python train.py --n_layer=8 --d_model=224 --n_head=14 --n_kv_head=14 --head_dim=32 --d_mlp=576 --vocab_size=3625 --activation="swiglu" --norm="rmsnorm" --norm_place="pre" --norm_eps=1e-05 --positions="rope" --rope_base=10000.0 --rope_fraction=1.0 --qk_norm=false --attn_scale=0.177 --bias="none" --tie_embeddings=false --parallel_block=false --init="uniform" --init_std_qkv=0.0273 --init_std_o=0.0 --init_std_up=0.0273 --init_std_down=0.0 --optimizer="muon_variant" --lr=0.00931 --lr_mult_o=2.0 --lr_mult_down=3.0 --beta1=0.93 --lr_head=0.00732 --grad_clip=2.0 --warmup_steps=200 --schedule="wsd" --decay_fraction=0.839 --decay_shape="linear" --final_lr_fraction=0.0 --batch_tokens=[32768, 65536, 98304] --seq_len=768 --doc_mask=true --train_tokens=222400000 --steps=3401 --dataset="wikipedia_en"
Each number is 128 + 32 x the weight over its row's rms, rounded and kept within 0 to 255. Layers, rows and columns count from 0. The size above them is the row's rms in percent of the matrix's.

# layer 2 MLP up, 576x224, rms 0.163, rows 522-525, columns 112-223
size [106  92 108 104]
[[131 102 146 133  88 119 138 142 139 130 125 129 109 152 157 134 110 113 191 167 173 137 158 118 136 136 111  86 105 114 140  84 155 162  93 164 129 122  83 141 157 175 123 121 112 129 124 108 132 132  98 104 106 107 146 160  75  67 161 148 135 127  99 101 182 125 173 101  95 136  29 149 134 167 104 183 136 147 152 134 140  99 133 129 162 161  70 108 128 116 120 164 188 202 160 180 146 101 126 138 128 122 129  94 143 155 106 114 136 140 135 126]
 [102 182 189 119  87 136 101 128 135 125 153 136 144 106 100 137 138  89 147 207 121 142 137 156 116 106 140 129  78 116 148 143 155 131 103 120 154 130 106 141 123 146 129 162  58  73 131 102 163 104 125  78 132 106 210 127 162 113 155  44 152 141 123  90 134 130  64  85 170 104  94  78  90  90 141 109 153 103 190  96 149 106 126 127 116 116 122 147 175 175 134 170 134 114 142 151 116 141 121 135 129 130 176 141 115 116  80 188 150 209 148 151]
 [ 90 156  69 178 176 121 179 115 117 119 116 123 107 203 134  99 162 156 138 128  53 112 179 114 150 168 114 152 138 144  94 188 148  98 115  95 152  85 145 100 137  72 158 134 156 101 163 129  71  93 146 158 160 138 104 106 119 190 195 184 146 117  83 145  93  67 104 102 127  76 113 148 130 128 146 134 150 188 106 121 141 147 114 127 124 142 193 118 130 115 108 163 144 136  97 110 153 145 118 158 160 167 177 150 100 157 175 119 116  91 104 102]
 [203 158 176 124 128 116 124  92 136 151 124 123  78  73 111  94 136 141 125 109  98 106  85  99  74 184 136 187 105  62 145  99 207 115 117 146 142 103 143 157 169 192 171  64 166 163 116 132 153 154 153 111  49 112 139 152 127 157 104 138 150  92 111  61 174 147 164 157 112 131 127 117 111 201 157 159 125 140  95 105  85 149 162 182 137 169 125 160 142 148 139 101 134 135 158 158 164 132 127 111 136 139 120  97 111 159  94 119 115 117 169 139]]
# layer 2 MLP down (transposed), 576x224, rms 0.17, rows 522-525, columns 112-223
size [106  98 108 100]
[[141 105 163  82 150 131 134  92 101  94 127 134  83 157 133  92 136 101  85  94 122 171 127  92 125 114 152 162 163 110 165 183  98  93  67 135  90 136 173 139  67 134 133 165 128 143 145 122 132 107 129 134  86 181 146 143 169 118 184 122  79 149 147  85 157 135 147 142 219  58 115 117 103 109 113 142 115 142 119 166  54  61 119 136 142 116 120 167 138 104 101 147  87 127 108  72 137 131  84 162 107 107  87 153 119 128 163 125 103 145 105 167]
 [108 156 156 174 129 127  94 131  91 144 116 161 103 112 123 141 131 104  92 121 127 120 155 147  75 119  91 119 122 144  12 164 135 105 150 202 107 112 116 137 165 136 144 152 120  59 128 120 123 137 134 127 188 184 111 119 130 126 172 119 153 127  75 108  88 112  92 114 139 120 147 125 154 125 112 161 117  77 226  39 142 151 119 112 146 108 115 127 148 122 122  69 192 129 165 125 126 125 101  98  84  81 139 174 108 147 181 111 125  95 171 139]
 [138 139 217  97 134 142  95 160 137 136 110 160 124 131 126 126 136  88  52 117 175  94 119  62 132 119  72 103 204 157 191 149 115 117  79 170 118 113 157 132 144 172 135  96  64 123  92 144 129 101 151  93 193  99 138 173 136 131 165 111  81 119 121 116 135 159 170 107 121 151 218  90 153 113 121 166  15 202 170 124 115 168 115 113 119 134 118  78 116 108 133 143  67 129 118 108 163 120 113 175 152  89 105 171 156 144 125  94 101 157  91 174]
 [170 155 131 126 136 140  90  65 104 127 159  72 115 117  48 108 105 103 125 104 143 157 170 122 175 156 151 145 112 102 255 102 177  66 159 109  54 142 112 145 161 157  68 114 136 145  96 119 153 129 133  90 132  88 115 117 157 143 173 105 122 104 109 140 129 115 111 117 181 113  95 128 117 121  97 186 125 133 118 160 139 158 147 178 147 206 131 167 124 121  98 147 155 122 160 122  67 141 107  88 133 122 110 163 165 153 173 207 161  60 154  69]]
# layer 2 MLP gate, 576x224, rms 0.162, rows 523-526, columns 112-223
size [ 98 109 115  97]
[[178 101  91 128 149 115 161 138 122 128  87  88 192 105 125 116 100 147 150  95 138 146 169 122 191 137 152 112 107 158 123 156 129 136  81 119 100 110 169 137 170  56 100  79 190 160 182 130 115 157 163 183 100 175  74 117  85 167 126 168 157 128 123 123 134 100 242 156 109 130 108 124  79 150 141 101 165 132 137 158  98 119 124 177 111  89 111 161 119 137 133 137 119 150 105 139 126 117 134 152 129 156 143 184 136 107 105  90  95  93 122 142]
 [115 162  86 152 114 107  94 119 153 102 153 107 132 102 166 188 169  85 125  61 157 117 190 154 105 162 143  55  98 118 169 171 128 126 144 165 115 159 135 151  84 188 182  59 167 160 118 109 175 141 128  93 108 103 152 138 137 151 129 155  93 115 189 116 121 120 137  65 184 114  94 123 165 124 161 137 134 158 168  58 130 180  66 145 184 120  51 179 136  96 172 145 118 132 148 133 145 163 160 120  82 112 180 166 115 148  93 124 105 138 108 137]
 [ 92 205 133 174 147 126 142 160  69 129 158 103 145 170 132 100 154 104 104 104 216 148 121 145 181 129  82  96 135 147 112  90 104 127 127 104  96 142 148 134 130  35 104 165 142 134 148 156 107 123 105 180 188 141 166 129 108 168  77  91 122 109 168 153  93 134 110 109 154 115 168 119 130  71  85  48 105 113 129 168  84 217 129 176 147  92  85 121 116  79 131  65 130 137  89 138 107 126 116 151 120 125 125 116 140 149 131 122 113  78  71 146]
 [ 50 158 106 113 163 139 108 198 119 117 106 172 150 164 114 191  88 115 131 105  92 154 160 120  61 152  79 151 201 163 165 120 146 156 126 131 131 102 144 112  93 126  72 139  85 100 103 179 134 167  88 105  64  91  92  79 173 149  92 154 123 110  87 121 125 111 111 170  93 131 126 128 144 151 113 169 139 111 154 168 126 140 195 106 149 173 147 170  70  81 106 120  97 147 153  99  86 146 131 121 187 146 130 116 129 112 136 113 102 137 113 103]]